Part of a small language model's weights.
Size: 20 layers, width 256, 4 heads of 64, MLP 704 SwiGLU, vocabulary 8192, 20.3M parameters.
Architecture: RMSNorm before each block, rotary positions, no biases in attention or MLP, attention and MLP in parallel.
Training: a variant of Adam for these matrices, 746M tokens, 5692 steps.
Each number is 500 + 40 x the weight over its row's rms, rounded and kept within 0 to 999. Layers, rows and columns count from 0. Numbers have three digits each. The size before them is the row's rms in percent of the matrix's.

# layer 2 attention value, 256x256, rms 0.0413, rows 153-178, columns 0-127
093:461480484406529459464505503445527584535533491488495491427471448520422547541501539538470541460570518544524443564484502489543515542453511477464404404452506528521476538546437555445484479537575548496500492466466483500542551519477486445500531466460530461448494543454458483528443612559441485540537472580508451531477459438499553472510470463459486477578490456494571514489493489514464460567429
097:516516531495467523465524548508465429476504525472496439575436520501471538515552513473512482521412495486438531524492589532473496485499464486551540513545521451475476490543502539587614488525447479526522532484567494454504459556505559448555472469465478524473524463495561476498522437482480449461498484494557466461506549538452433511482473438565521496454560528492496514521580492485534471522481
092:464480524412490436567535542489526464503476423555546525480503553412526542509506460552540491503621508449501533555494528461524488430476513487549402460549465543520489562466449465512456533458528477492446540542487529542470507491455517442486485544479501525505534503430547530499510577528468495464436458514532529503447542517498507473457493466507477500477556457496507553530560496498482478534541
091:536445467506454501556466435534545575491492516429443432513480458501522484475467510538425453531464493489543471478545527505516575546508483522451437499539488535516364518540501379538498421466486519534492499452525470512463517507569524583508508549499499469483533456550470487438571464460442504474516544532516512558469464451477513490449515568491558505524479458509548474485455540454506541405469
096:529539525532561536497454503579530504481526561508479463522507460559501492493502527494532478501469477552529448441494473471496523509511525458465617564521477549490528511535446523496474489498414406466539425459535488484494545575459581459519471471517449465425542556523436534544561469435456511514486581461496538487498521518457551535499552481477519458489498458495455479543463443509482482533519
092:575445526487477513506435495472463454465439497499528534568532463551553473510534526538475556546561488548530403468480414460504513539500481536419464432534449459518446535577472436411512478461556493453467511515480467542449479521512510557516469454547453499491543464564443521519536481478481525512423521424494547521527528459483544581434500509488506495551441470443472422509513478509507488457518
094:458554492498483454498610501495522534528402530531471536479543511454464506556448496537438524571477549464479528432511519469497530530539458504565435477540547477451508568474469471553516518453478493535470452563488492535464496516487465551506494572443448520497484521531482531557561475533577489481441459454492475488526549528563498489435555520528460454531534462498521540519501512520545464438538
100:434593566595542454489526501502492463508470556486461463461523452570490520557441507506530443532477489490486533496490436499481525577456537437483425587465464560432440489450489488533506578468527535594476499491503539480496561568461450534519484558532486579516487505491524493493550485495602580548499437485432526482560496436551473504526501506518562493569522553526571496564523512555563470510468
104:484522478575504529404499619586525554567509431526509570474518444496463584492468463515501459527497528465483505554495573413497527521468488524556461484510482526409555453427511564524455471461426437473516493421564588539522528484513458504487567500505497458461435526511493473495474526522493531506531479559498478495456482605541469464496492446442509467487551513538452496504503544528485480521525
101:510501521464529494500512504412516499473574474505480528553493491449484495508517416530562535518467563511519539500458550554527485490501469499521481528521532493573617490511480504551514518490480493438505486507491536502476406462552522452532518462480453522557545476494575511464468494474502479534541524432552445491516473559500393458464507475489465522430520529573418572459585536444515522516528
092:517437506510529543486491480484466501623450482449438527488487462496525513518477491535547551525509513549556417458476523474553475542570518509450435472506528447453447555504517480458452498546495465495516523489499554546519508497464506547556491457560504471521444502412512501501524585497443460461485520578531452552507468530440570533543522482416512522529477475507535512460466504508544481556483
091:582517453414443505491439522431452472495519445472525542534488468439476555505501449443513571474460477473520460462500606500480466501601451477448490460526480496548520529578418573481526494527495472480525485480449505541511528442516552511513540503455482429448452534538531453481530546480462439521450532454566520515406449601448520504482499473461490523437507485459518516441497475501506542456542
098:493555530566501474472592568511539464500492518501482452482529458527524469456436480506446435498487479541452503508497524513496547517438475450540490481500571516503540461480571526585526565511444502567471520453508561468537452539445447472543514505532443544542498525468498510523537445477577514462556510489453491508476489544505418543544551531481530549507510555547565487460518461553472467499523
095:514487435422466501499471509541421457517429501531520454506511503489476424472484505522460498555542512530432518525594522493553546463565455536562501521545508497511527500549550477507569528558512457479492516533502437478468549472483511556490443467495446475563509445460470518461553520478472558485480495476463483474471514519460595435458476566547517537469493446492495496470507451478500539400557
081:546547514557460452530473534479476416428509519514504610496522490473477448541545497447480551539459542572529493477566481563458504552554429485472543493504514482476529488556461500456445449469496444488493464532536476486527493537570508446531533504508500488530445477528489489463557496455533497504527479527493523528505494513499461485471504566507537452499431498515477504469512552481482466523492
089:562436492462505563518479449540499515535510434483526555488518496536441568490487496511449526527502455564507478453442552533528476483494497445440465471598513433456535481539495533501429512538461504510539458514417464517496484473481461471540450519478527460516484496483504506493473567569504429516524544572475513548484494512540496485465547434487441448535481494449462525486460495517508506558499
093:546449555485524568492467537447484531508474522515463443487538446518522445439469467536434545491523504552431449507519443510502524536516474471567413543508532494569465449502583463529540538450569536546513573494462424505538549533540488527485500499551426463574544495524496546532492427525551541535528541440460504516510502436517558510542522588503559548574466536550468503487475493528479515410529
103:530466473481516446530434495518485451494533508458512465536529540530513497523552557517549470429551483463484430455492437463521508430528460521545470411543470530570415483509417493506565511508494561536495611523479496519529462510533450516555498481514526531444512545475473507500434503551434486494508490485534501550419456514446486482544490423489472507445497546478524446531428505494475529460478
087:501527520543533487429460454575491469516555472437456526546521452523492483548451531519440468495475505493562434522498567504493523558476480581462442556555472522487466499502492459483553505470439445530501409524508506511464507512526576542470539558473453494486551485453432479547504483466510462496469475533474495513436505455536556580449455499552546547503527554485517490535475511583561536491513
099:565518589506534520448426494502476429469469522536544567571526508492529508449538483534508503498442497542471535554467536452541489529543528525446419535544480514526494556501457529452570518554476407461471517564492573477466474460550526518571478520456476460569547523517558553502503523461472523488466551464520521476483423476513492588520481452485505495481491479429486558465517490540533445506491
090:480495484575490498577533461453510460406514530539471453465505534509572487484487492572524542493549539488501487487566482520512559502462450466452519418471560519476570462491560436440500462466496572529458450476507523446514501500527478570467448460555465532436555448556480471485378550436539480520497469480490492512499535501434481464498520506536502493530413548461538453475515488462421520575510
094:605531565472528502513482561436524483478472528544465534563521463511541527409521448505468459495533492539448496482483536468542512544499539448451572506557523506484460543527481513545531434537436463512475463456507579533521489530425500475513506511514453505564533546551457546466550531444476518472543566524524506490459533536482501558545529464491510473457541446459543547493557477475518521469442
109:527474574483496496521453448558478459518482523464560474500513491480546533485531486524465505505534485501471463481502428470545548548441451525467439557514544534553502469542525441479611522514525478531502533561487519502532501431464482549521462500516468508606469478556442542546503459514501558538492543447486536558544547431509497618456445537555514492536471478522469512484521502524478463465494
104:481508500470506471463464505459509499414487505515543444531524559529495436502526522424499504559538504469479541461493503546479484502577427472554503527465418485587458515573465426447577534554517471495487490474458525546500510533470494493493480551568515502464567465470483496470506545467518483526490475489499516522441551507455569484465492530560466521398509534528476484473563507505504541473483
094:468570486555547437489499468555490523547424493512536592490478437541507528528463482501532522465497477532492589469419540515438480514514557485446418498439560536464560492521356553514493498565481410479491447519511503526498444507435512487523531455435466558532449462579485463502515494484485511473540499460492509454524485500540434499501493444425481453507563476555541514548541500506503553509431
099:464487451455471513525431429486524526463575545424481490549502466517485491499538543509469518534538459547558493499459480510461434412477479586432490496489478486512446541565428501507413534514532596505510427490500441483483460511495488566499465512493499450506509456495532409446491470485483459529456529535469489555493513423488560554501455509516470554517495515438476444508478490499548500573465
# layer 2 attention output (transposed), 256x256, rms 0.0832, rows 153-177, columns 0-127
100:540526475522523472467512578402504447438519512534473519535518538567523436429556456512520469458481451570580448504515516534551512503541420443556578575548482460471540517489468463523465508475451505482566559494466542538480523546488499542449548491516480486518422491483543455487551505487511484523433513476505510477441525477528533456492494566578419559449521537493494508468509560437517513403519
095:494531496519448575556481471545481512553525461559528533511472439456503557538473486533478535523500491515434502526582499458449472512427537579466391473489541544546472542488539490476535589487575512512395517513537462515487412438463497538531539487525496471501583499508459550458451475512549500515586498478485508502565543467491447575522464474457567446507486468546458522520490482551523512546557
086:492506550443477423465499533557498507466504481499484543483540516605500411500502506496493496444470511554577521502480466516532530556543478451423534475449461489450469559476507544515487514507436493529553444464455489446439586576538501511476488487481498515478482506501499480523555502489451448588506555561518552506571536470416508446489584532539453472501443533467521477452526549487400526476494
093:581475447508590443447595477487518505470463535500485507454483529523436521522521456453570560468477487472579408472428507523487464465568545495566525469480432502491554459527462487493482477535475462418551481424535453499574594566476477480473422470506544524517454544534548542537557540543459477524459503486531538510451483576497472491503526469542452531516508581505465532512547473488543534478443
096:446519458565440580538517553471480490501574518515526458497473515459487574466514437462469500481466523441512428513506586466500466480490506505548445503468512528467491485530543413498482510534528530487398520466514469480491504460436494517497471513531552477509507493517463512540475454504499486477525469454500485550436472521430470559482430501456528508541470484547425527481480433520549432538573
101:481474467547514450444619541487489522458494518511505502522563589547474483450463460484484491483482477486495471499457526539490525527556461464496518455478421516451551456506474442492473398515454462454590460439548518511551592509550496499493425507518572552440424546502532479586585516507401501481450417475561505476423437534480509489490528521517509480475479547563504506474480498515536489423479
092:458488528410510497563404480609476554466475458439501464555525552515446506478521526517494467588440537476514534544460493537464514507536526511493493499477472542546455495553473559560520490498498524517489487524447493474481515495543518506505531435451512507451523486487509486497470450549505451490505507553497514453544490524430520462547518509458452547543460514498553465509481539508511526540432
109:459497506450466579555429467560557528544501466439482538461461464404463539581532559473497501515531515432459523491484453530458488422472577599525512515467561490522465531527464540510510487468545488503463486563456514489493435482476497505532549441470510435516558492473430511481469498552532500461487527514424431507509499569534560487546499481427520535496504482470501519512482541492493503559490
105:526501557412436527581439443421557439502510477490512458542470499493547490542535545557463506515495497502492537518548546388528503465529509408494515554521527513548470572527497559558478580504547509586477525454460528406423446468486509493481500543523456441505549506498471496450447485441530484519603557564472577437570508518486481464504499487481505549508469462458575489438450519504498531564560
102:519508544529435516544487459531462483560482504521529505548503480531592459480480556576477512500544471525464483508598488418493490490478496475465437495523566500552414569551556582495531556522497476580460484494483463440457455462491506486513464563492469487528573487498516546440463473428480463512566491618564526553544513427486506533500512507498558483538476440473494495474457511588476459540503
097:540507459532483456440532560475518452425535557517484487541535557585490490454495435450491455462495517526574464488451529511519497511542473418560565547532424484451574467521437424502497497516409478489553467412519468525479559558472485496450472495522532523481422489510530455562576498466474460518447494495507549500453527517498520440451518538575439482508487534561472453454504477487491562434497
099:534484516533501427446533536491453453451534534584486464544527563612514473428489439539470472493485502579583492523506519485553501562508417397489526497543465515461546478487508434485481485541407508508532534439539461493474563575476524524451461515507488525450482510511494488556520464440474443498512491494579547489502531414488492505444490501540447477489496540556485460512488488473478485468503
101:500507548459462588532408442558522494576481458499508521531454455420508556598515538547478511541515484480396486496555472486454486461454531596463468501484544480541448558528506544525521527480571490539469500575501538476491397420502533522542560480477498440488608437494460508445443515512513526510549510500442454495544491520545516554517521496467570512521536414514495534480489545536511504572543
097:529516476481551425426526502509497551474439511530441480508548554541492525468481492473483440527485541546531498503446551519505480572511475484485559497525471516458534466471445487463520423483443491467582519459551498466549553549535539515511481505513541597407471502515538468527475478528468505552434485549529505471498523427528492499427513438487450469515525544518464481516551458456485497442458
081:491509516542499448475546542500427454411524553529492463491515527564512507371501422504546507496451533511593478513446530477556523468507499487538551496529504531491577473476555486534448487507373485500488542475527486523451541550460517483451424469505474491451438516504476520601503483452524446463461491469543500531478484421393514540480438527492439528515520526562507435521451442488479485504497
096:505471483531545447452556552463498485420505553544487469589526557576535448443499505487507487478485489528573491513508541499537533535519439432526555508529437498475545456540489469514506498532417523497597483436535519558505577532549507519437455522537463514456457567485556439508526539475441493447480478483537592441437480508489489464528500536558465497448502547481509498489508511508510486397484
089:572497457501499496492557467487545468579401494473431548528486536453485521495473534451484447521526535505447479474474554503461431490490464514487576515514495486462529527577418525528519456474476416480588434463549545461499533438504552518551428477505586520461520455553504500505506530446437589509531419556516493527480409510592481482466542474481521484504564461529493514479494466532531461499487
103:528525448550548443462591525505446578502542453528553541431530460512465527516505459522515565424531504511518500537535453495462486572529496518441455474485495533453513459433531431406501470475519500477492495535538485557503504524486458531477536519524524507558490482485527531517568463521492507549419488489431454535557587485517470520501552439581562423451475541520416560504640481531470525473518
081:469466511480540447589534485508524510538560489499485455521485525452388508481524457473502516562453502435521525530483550537508484471490501437562567525477453517531457436524459506544486490516563538496488535490492477433513528522447552496476471429518527522406525513490462496496415490570514470427474544471585461485476421541519450467553482466447473563513473489516481511491463479405533463561492
098:472477473524391503536533507546503452528562477533541518573511533511542518511386495511470518537545488504454455511568508495490512476488475480477453468442489463514477476531428434495484439561499491567483445444535420421517509493492548538492418435531507549444508493497435547514500458472426484432548522496588542503497542516526487488447537522523524451490444493547493460408419464557474510500544
089:497530497512478590398469497526509529527408477465531509485483477477501458545531508526500519511472482427401497425516496511509502514460524576477510474537549454478494558494527538467472531420516430475504505663550567479484466446476536477536511574515523506590516533496530517557540541522466511501454399516486448523529479488568571536521491521467541487535528437506462534543509518495548487547461
093:460488514536457565521495569557501464551543410538558495542471564523495559509444460519486536496492473477451407506527462484443493480496489524481456474468499518519552462495498415463471518539557477494442519525498435480480507481454499537521487476482546474548522490544494529581491451494503495501559522467485516516532541536487482570454525518540575460500496491639500531481390500594457472552595
110:464495476461501477528563456551559556535473478467489561448511565416410478571470577475454502512528520442452536502496485550443483494475500573486541482458482500511504463509435542496508423489527435473565447524510529486543503457552521496538478502518554577467558535511470534516496532566475551486467488560546450485506440559592506463525571444465546495458509510478556503516510468518530499486500
101:491520522593499446508567526530428508531539486509548538434488493512509518390467385489530549494461466523540471515477491474468511513480524509500474486484511484458557495436502388379458453456514523418499493511506454542484587557499520480495494472505556562506391520561510518568498470524475489519510465465470449553582528465516485531470514483528599463512527525568471519554543473515452507490480
095:443484516424446577527384472569508479484556432480498480421489471461441491565537484508434464537477521438488537500553452508499521447524555494515456471489497544518431533501498520534479529532539488551409527534431454420442436488483450475510530454522475445489565480455461500507557434537519445580530543527507485483528558547497544467546477553496434502524438483481514473487424502568504515563507